python train.py --n_layer=13 --d_model=128 --n_head=2 --norm_eps=1e-05 --positions="rope" --qk_norm=false --attn_scale=0.125 --init="trunc" --dataset="wikipedia_en"
Each number is 128 + 32 x the weight over its row's rms, rounded and kept within 0 to 255. Layers, rows and columns count from 0. Numbers have three digits each. The size before them is the row's rms in percent of the matrix's.

# layer 10 MLP down (transposed), 320x128, rms 0.0726, rows 120-136, columns 0-127
102:119170092140167123148149195098084126109137176137152092082153089128125125091149087140107140180110098103139110140136137146106114091141101168181144083134090142086192129075173116147092085180108150151163088116101193122113144068146087119176095177147154135122189078088119162147188074118085131121120075114147135156138110156120130086106132167055134203159148130081128125152171120079147158149117
092:147128099139158128113142137166134177115115095158096146132092136083172131142085118119114138101094069148149155099174111043143177097094102151092100096085147112141160145193078108155133122115101166113127109134148110195182160146138122135132107108124104106087136135157125117149152123139150159145250134058134138153126128119136201129117135067098149103101093130190091049144083188092106096113128
105:046083132153153150112052140135156185130182071153107106146048075128095126145124116140085126166169095134170137104127104117124103108114113086110096131122148099150136179116174085063144103145094145101128106113118090077142184108179109092135160107152157166174139157143095088141153076112147083098175103107125126150176101068152158155150133194126133129145099118127110155129137124132158186160049
099:107143098086140115091129128130117195151136139137119155104134151138111120121143110155152076150146206166105138102112118104068080127163152163141144138131130150127155116149036112139114162213141169161180101095095108123100117086090189121151043108160127133129095115159135166091092171137153071135108194132130153088116043131120123026121137147159086100141128143159124115105094096122162172126131
101:130107165092186158149130111134126103145145136096117132159088101114166106107165159135090135110155121140198135147112159127050155141123113114119144087141151120144151094121110106148122055131091099114079138171058064218208160146080136155097153087115118142130138119176219161136164074158186103169164117138089131162128139093133102127107160098163115121113141103122051118131133117182116092097109
096:146120154203127165172134126157082116115112117118159131156173159133102135108061177090114144128159053191100090160128132138151141168158152122105119147151120146103104174107121134081078110138151117149092105121128124097159108053113116101088120097087059066129177123175109077082123130143067134119116132182135120131159098103155104149112113138149129136144176192120175076183087085165181070154104
099:086063121111157152118096145124155115135125119193140114152114085166124132105139139081163156165103149143160101177130128106102166104099148172162182140161123165125130104163164119164160197150112135157136091104110163133144139088087122140207172112171132120163107089102115082150170081110162132114075072170156126153198142168177082120136117117156184137102161145140176140197076125188190132144096
103:079132198099096137128122121111085141108152126083095192107123160132132105114172157142143168122130143148136062140135107119121153113166122055120156148159127174176155119145116117098141132121114157117180098118097165107098162114106136121112104129160150144176131180126117216101078172067072097107124157055182121140117133100108067172072157060118173153142138138103138164074165133079149169121185
096:172132087073155063152140159137166187065095174126130096092150108137144133118087100129135126113101104111105161092146116115126067113129147128118148115126124148141141068136133105119151114105131109065147152087122094142135189080100130190107171131091143107141177052131080158167162118173167146131148131127167091119100152109099038060143107143220157153076125119119113138110131187087174140157129
100:127114197079131122119177097095097092124187139084164099141131139093114170108095066132128135076065123101133171098082146172116144128134100108117082101156148126145129163143063162147097177184145094124175124160138064094153102168135114103103097162085095136114130066089102148102152173098084192138146142120152126178127140077140133138161166134158093120209170163168095118149116095147133138085087
102:119131077168144131139122132070122152084080118126084133175101138128126141134064069110127149134157100194134151176189114168074175215165133123134146103136126132125130077143096093217119192096101114099117160112135078051184136123130115133129096119102076114110120191106144109135176150105094121142134173164104134109116093135224103098118144167130130166162125184133131152117114126117135103156134
102:132108165120064071091099185127119187110157094149135139124095140107103121117180126145105092140139118138141133091154216120104122163105105126109129126067139150143138107133171172141108194090120020137128115164125132135158106131093133111122131092124132120090112081008146112131136092108070142183084123177125092130132114150190160157132117123156144138105159113141096151125107130215072118139110
097:128078152130130114079094154146087140151160094063171126135139120185064121148148191160125156107119123119141173130103110061102154103175056096137128170097091112104091113105066151177128092092139118095095124159080048098073144121103115188124040169111140148133123125114148141120127083134150091158094138078096103131167107150142120111129100070159124076139137061102108150084142108151120110138147
101:099176096136179152112159137132126120147113069122128158134165120133120128163153115124119174091164083102174151184158127151144128172100135165100198157152085094156137100147113095068090162187185141165126141180141117087142089160150130108131113166077129127160171102147094120187056165171113194105160112130113158134125161121073121090136115131119126140079099156122100189109099060176085171131077
098:149087056121129087111147115140183085143151172122184136120152144131146134182136170116086136094086135139104102158120193119173108110137087165123163080116141114116153100162150130109090091163200088157072118136116122173115096106172117157154154120061126150198123073147205131170129144081147132211142129145129150098107142162172110092085121104152152150107152098083106110167073096128109101077120
093:097081095212096072138148176093110145103080087115081116132133128154143101129102190125144192166132096132108113114098121078098137102081121151151086182141137106162163128125162120147155111122122134139145219107139177108157148136112165098182069122138160083082165093187074056131109123118087147093114137112136190119170150106124098202100131136091156111138153129173101159132161170112147123120101
097:076058114120105160130153124082073044123080075163126097123133098105117118091080149167121163130102138084087169184124112120098140108191080133116137134100123132093141150044117177173124124115140102086130142130128181130125167151135172131111122066145148125177094107120160157124164118172159129115115070116174121137123141142098133103152122184114098142166114111189112151145108041150178098176172
# layer 10 MLP gate, 320x128, rms 0.0727, rows 121-137, columns 0-127
095:128123116090117204142126137071104108068102146119138109102098133128112069107154140179125176161107145117140183145140101140049115145118181090205075168150141116128096202148136088097092123148169083093134202105145148087072105157106139089109119141178132188098143124178154094134110086118182166151109158128094137158108153156114120085118155114099099127078142076142064161110111110141116130134161
105:113078168143116115075089126130130099141194115180120092149163097135092170116151130145155111153121115118091112143129152182110085134129133165088131161109085029113105157185099084129113127101078094127137138140161133115130152123064098149126152146118073161146156145168081087132118141149121183144147156113150142122178068153164134103117149106162185057128185202128064129134155166123089201166133
098:174175109060126160167164130136132127179113160111131071211176097129168173086131171097158150146144131205079158106158107109100102167145130105139075106083144110138119080152114130102096176153118158122150133141140126155095118083073122163108065164111108120130108123121104128094147133108184119155127105088177116120121140033174163116123128073091128108132109113160117086165112207178103107139125
106:152133087155141133082131158109121089169136075166108132136112167155199113165133148077100163113122124160121142129153050139129213199104141060167138186110126186144115174092143102129061092095147151055121134127074134137117151090088132143047139115116156150170133153135132159131129144143074154105162067125107100173181120115154145128147135084105066111144142132125094172102149114160149146132153
103:144119139105162127157147128097114141143142094179032151113086154144139158104203136160140094117075118157125113124138137174123159160128121194086112086139143112101123144169166126183076112148108097128138090102177136122129160153127124116108219113157161137164125167109113140113098092110136153176140064106101130140158102086128079185199130113110112160132134176156132088092116114113127251114104
106:100078171127166109119137114192107069135131122176096143175130102152162171038135085143100079052067157130087145138141109119119155116134081146160115120090123141140156128151114132142193160123161138178142138119110137132130120131168125145157172054133137131161136128123104164153187173164147115129189163117119143062124100153110223120086139126106083067153162116110154104089089124162113104167158
106:065176169132086051154144104122120132065148139071152144178123109157144091115098089100089152104094125151107092134140112148125098134179097105190092134118125167118137127094100131137094092092165125108164099085130122141169110127157127137112094117141154131156127164132169130087134118086101167077152045048135064120153132083133152162120089093166161064079114190154115120051142107133159110125163
102:113100124144115080112095118126137132127116100167113114137117115125138160129141111192140167101165144151183176079158111103129101185169117146109099180088173090148147100091096151160144099164177183167109041119125170156174154119145114092111121113106109147116196163172167110139114179080121111152114145143110045084160121151143124128088165107153095067129175101104114107077113133140059137064184
096:115095103107159136129073129139164084151147140071144139153078132061154115166096163122152117124167089128091115160095075150173144151161132140140127108143140164051143119096131075070114138152099158132141203152117092169129169163112122143194113184130124129147179103153167149186158149074049135121121142107095102086134141174121095094139210174076106103118132104148141090112116068163095134112133
099:140116143084098120130105114105107107175124086088128110119146103189116042097114140098125108127174082140164122142099150098154172141133152130109109082112113123081170153172120150150104107115113101137170209123122076116030127057167155113133061138107113159173124138088138120112106105176152180169121143179112143079136133120172160129136149095102110136104143152182143097160153182078120068198146
109:188149143166144118123089085118137082142082083124146122137209121249152150179141104101136119136119045164115054174109117137125133117140142138107126137126076132110175133100082118181104154169108154134159130184121099136097147119151133113085159147059107144124102126140190114132124159135144095144137083106160081134133112068081129106066126148127128099110114202104155122139120098196107119103118
100:136178119144120118077136167127105099145166099108136149170111117102096103150093107133132149174167099163089146146153168144141137094096150173150168110176190133124158115170133221106203071129114072154163074110158178124166155126125102109114097162103094117091113115084160075144163148196200125123121154131146104121137146142152136054137111163126114161162132110112113078096169127106070110181073
105:099133162112135120159138190118132067100110132145207089131159159106135127196136151120148124085155110177128150110131126136141125175152135149062171213123117084134067192131108126138112107183119163101100099130167186145080180148098204135155136116131101131139107055094186120153171143139148136172137109060153122089120153123077148139087135151106110138116084163124089132146112170178143171157114
105:125177131123076203106153069110095106143168102089130194168107128105130114123127113128110136109172101139121138111126027058164130191147143187087088146119128117080124160149122137096147137067163112134124140099134164186114095079145105177069124144120144124094127178116111152048135128122183152091137155108139109115136132111098158181069146130156106107126126073098114127107173068112153096163099
092:132088167131153163126061144203083084116135118124145127135141160181088116162132103175167111175174132135115071119149134161072149125168077190102130099131167157143143126195145108134080146145112119120079067091077133142146124089144136123151078161183153142101153148148176141102092153156157121174105157090129104140099086110083173134114152184097141129132167165144083194107182175119139115180144
105:103145132125153128160129133114135150167151121105128125121137142131083200142061144129105163114169170148164129193110139180151154176180147162167100073160109184080138022098115159107130110129111109124088128156092156105090140123146111174081135136130098148149181088171148073165164125117140147160098118079130131051097188161133130170085117098082127165167125137086126148108207128115105125172137
097:150149106101151131137091135119128118164129149128130109177136106092177174104151132111175149175086117115056096095149116162055131105130112117109154103162202046124123147091074095132095139137105152101095126090114128124212127132168148118122120120142186157063130146182138164145142211144182074193137121140126130154055097104136107138100140111114130153119125185077168141177151089096157133126144
# layer 10 MLP up, 320x128, rms 0.0724, rows 121-137, columns 0-127
095:142155111129066169167075138132074106114109076144150140099121148113108194086092120087057124110141109132093135112139128158104144132163177145156125131040137114186100168089144172164148097124152094185166125145089078070176144136126040123123123161119094102146141155119118141138099067155146097161157156162206091131112175122145125106118142127097178100113157080104103124119167159158100084157146
109:083117080107098149097156154187115152163191128120168096148144108101077145117153125154079177140103122044098123096117171114134216088114139146141065077075142141139100094102116124122109077163124062157103144135098099135140119145141112155158079153161103099100139122136162146135157079112151149143085143131089174107165129098125191129183122120149100097150153160169115146077156126075181057158141
101:104128126076129110166092117112134103104093058133149134159096117119148130103108097112147126139135081127201102142117109078220121135121123183130160038138159095126148108078145120102136152117164131112165114126164106101132082169160113131086112176130104105091145135103079056100114126170124072070124103067141087092132106091120078035120079092143143151184119066142149161097132124142101139128143
105:162133108117131134141143137081111131109145115139068080172130138134118108105207086101162076153142138176163165112139149185103159106091186168114146071130078121181142123093188180098144136085122129113141177161099116108206181153151116118099157127117126144106147128129128161072138202109134067161104117112059145164168115065122145094100107168160102076119175107175160117124148090086112135113122
095:152127116127098157083114140053146034162139111070136146113116056166155203136119166126076132102109141114189130150144131115098200087118172086130133116170146119081138109132176124148224137142144116219127150156088118102117108127089118105106088116142116118169127103154077111095118137175093084100148127079163131164129156138150132108180103110146120161172136148132171166128137161138084158104125
100:095113157173107155077152126069113116176108113116083121129148125113175121120080144183113114166112165120159155155094160172149114108094104096121096152112117103127129104096088113144109064105105145114117099179093168114100133120120144111155140112167112101120204117113161134115152161112104173107166177035140057151108074109160153137109072122142121161147089080134089129129220126113110089222101
099:128178166165162142136145131113149137158131142090153090173154155139091132074130158098170216173105116135102189152216178143157144106157157111154130118143154160084106106142081146136123178161096129109113069120160180145088152127169147136143101159095100135119127165155160092113164074147083100055085119161186115126089111042146135097187152103125155154084103127128162125084135097096129137138121
102:093085139193137123124129121080160124119082147143158132086169085137205148105141163113080092069082175154108158111165122156170070119110153102153115134142143125099139098128121129088178120098050165105082168131129122090130148120056164157137199136159121111129131125135112098169125144133167129090119153184149132099113167095120120143121152108144023120103119107136075067097183105173102108103168
097:112068104153105115080122133136061132099103112074105098098123119105069033163141142136168146140156116115141107115164153073135146103121163149160144063122159168173120147086153105145131093123147114115159119119136130121130161150143113112114083062117212135139100114140155161148157166103065147150146061157105115146208116124104140187152126132188147112159144115058132167117078172124173078091110
104:094150165119095120136095108098114092157119154127129158149097107191202114144161135104158113116165138061173111168179100147159080103203138103097107176181153057119144145126140115196140131161131116185173103138139141135150078134169120110129118139175170167121127155130155118102155202095128138171085079139093165122137120133172107177107082053138153123165085101108116081136132119086142128188102
100:112104165141124109099099104145147119139106102138147117219111139195109167164149052124185126202156120139143174145112149134108179117136049093134098158143116170152109133182132090150131135138103099133145122207097142185104137089185103064098146165139101162124148076157126097155146122110142070184138123119104075087141126123132117058089109190189156123145133114126162090092143119103113127148144
093:106112079125090123129146132112178139162125159099129172153093084094121162170102141069139128120100086165140068159102144105206115110111113187130144149183116154122123148103142116155144119194051127143112087123179163092100141063175116088114145157114154176108135092145087099126077133143145157079110123111157146156108133115100131096092104135116171221164168099149173058091101123136092113153184
101:116172116147117128069136133110068185145103130115158110118138102134102156161128087131104144067102114133101127139145071087143160212163113105145204050127132118097089138125138204130101111157197134100122143158098163122191158107111161096133098030088151157109122096141114114149109156134134116079154168051118116173128186133149100114140150075080122100153115159130109142109097070115125101119122
101:147098110153114101182170145162106136121131111184134181158139100099115167125109126173160129115131062172148148205154161148135126119108163151152128156158093113131045145089185181122138188123123106106135109122148089165156078106112085105113157093133105080118141107107137137177140158167183105151162099146133151191097100115171035215103104154110192104139112100117139098169114161108117117095117
101:151167097094149120080178099096153155089103165089079116078144135126120062083133137147148153129091172123120100124103114072153151069143160142085199163121109123085107073098108071143112154102120096159103172094138137102088135178141200141139116076116104116200160136107142183095156113174066102111133103138136151106098134168106081110113192107128124129154136115095093148145159046102138108154102
104:184208146174119099149140128114129116081157106108160154113118126084098118108152116209074128135155121157171178132129123079141141077179145129109152121142134141117194122128103154115053108086083141148099133158133144074191116160110148212155077126062145100122130160183182157118074142102171099105179086176117108124095133150146124152124082093102105188120108130136179134130142165130147141145154
095:096118114130145151148148171129104156133109137096179112143050154118150148133140119201152147160062142078085138128095145116110121084125119147115073144106100110128124090081171125161145112115192117117115144120124146140124139135111144113122148082120047080154092125153081138148091061131120212129145168222193096188126131194130121122128134123100080170087119107203131125128125171138123174086157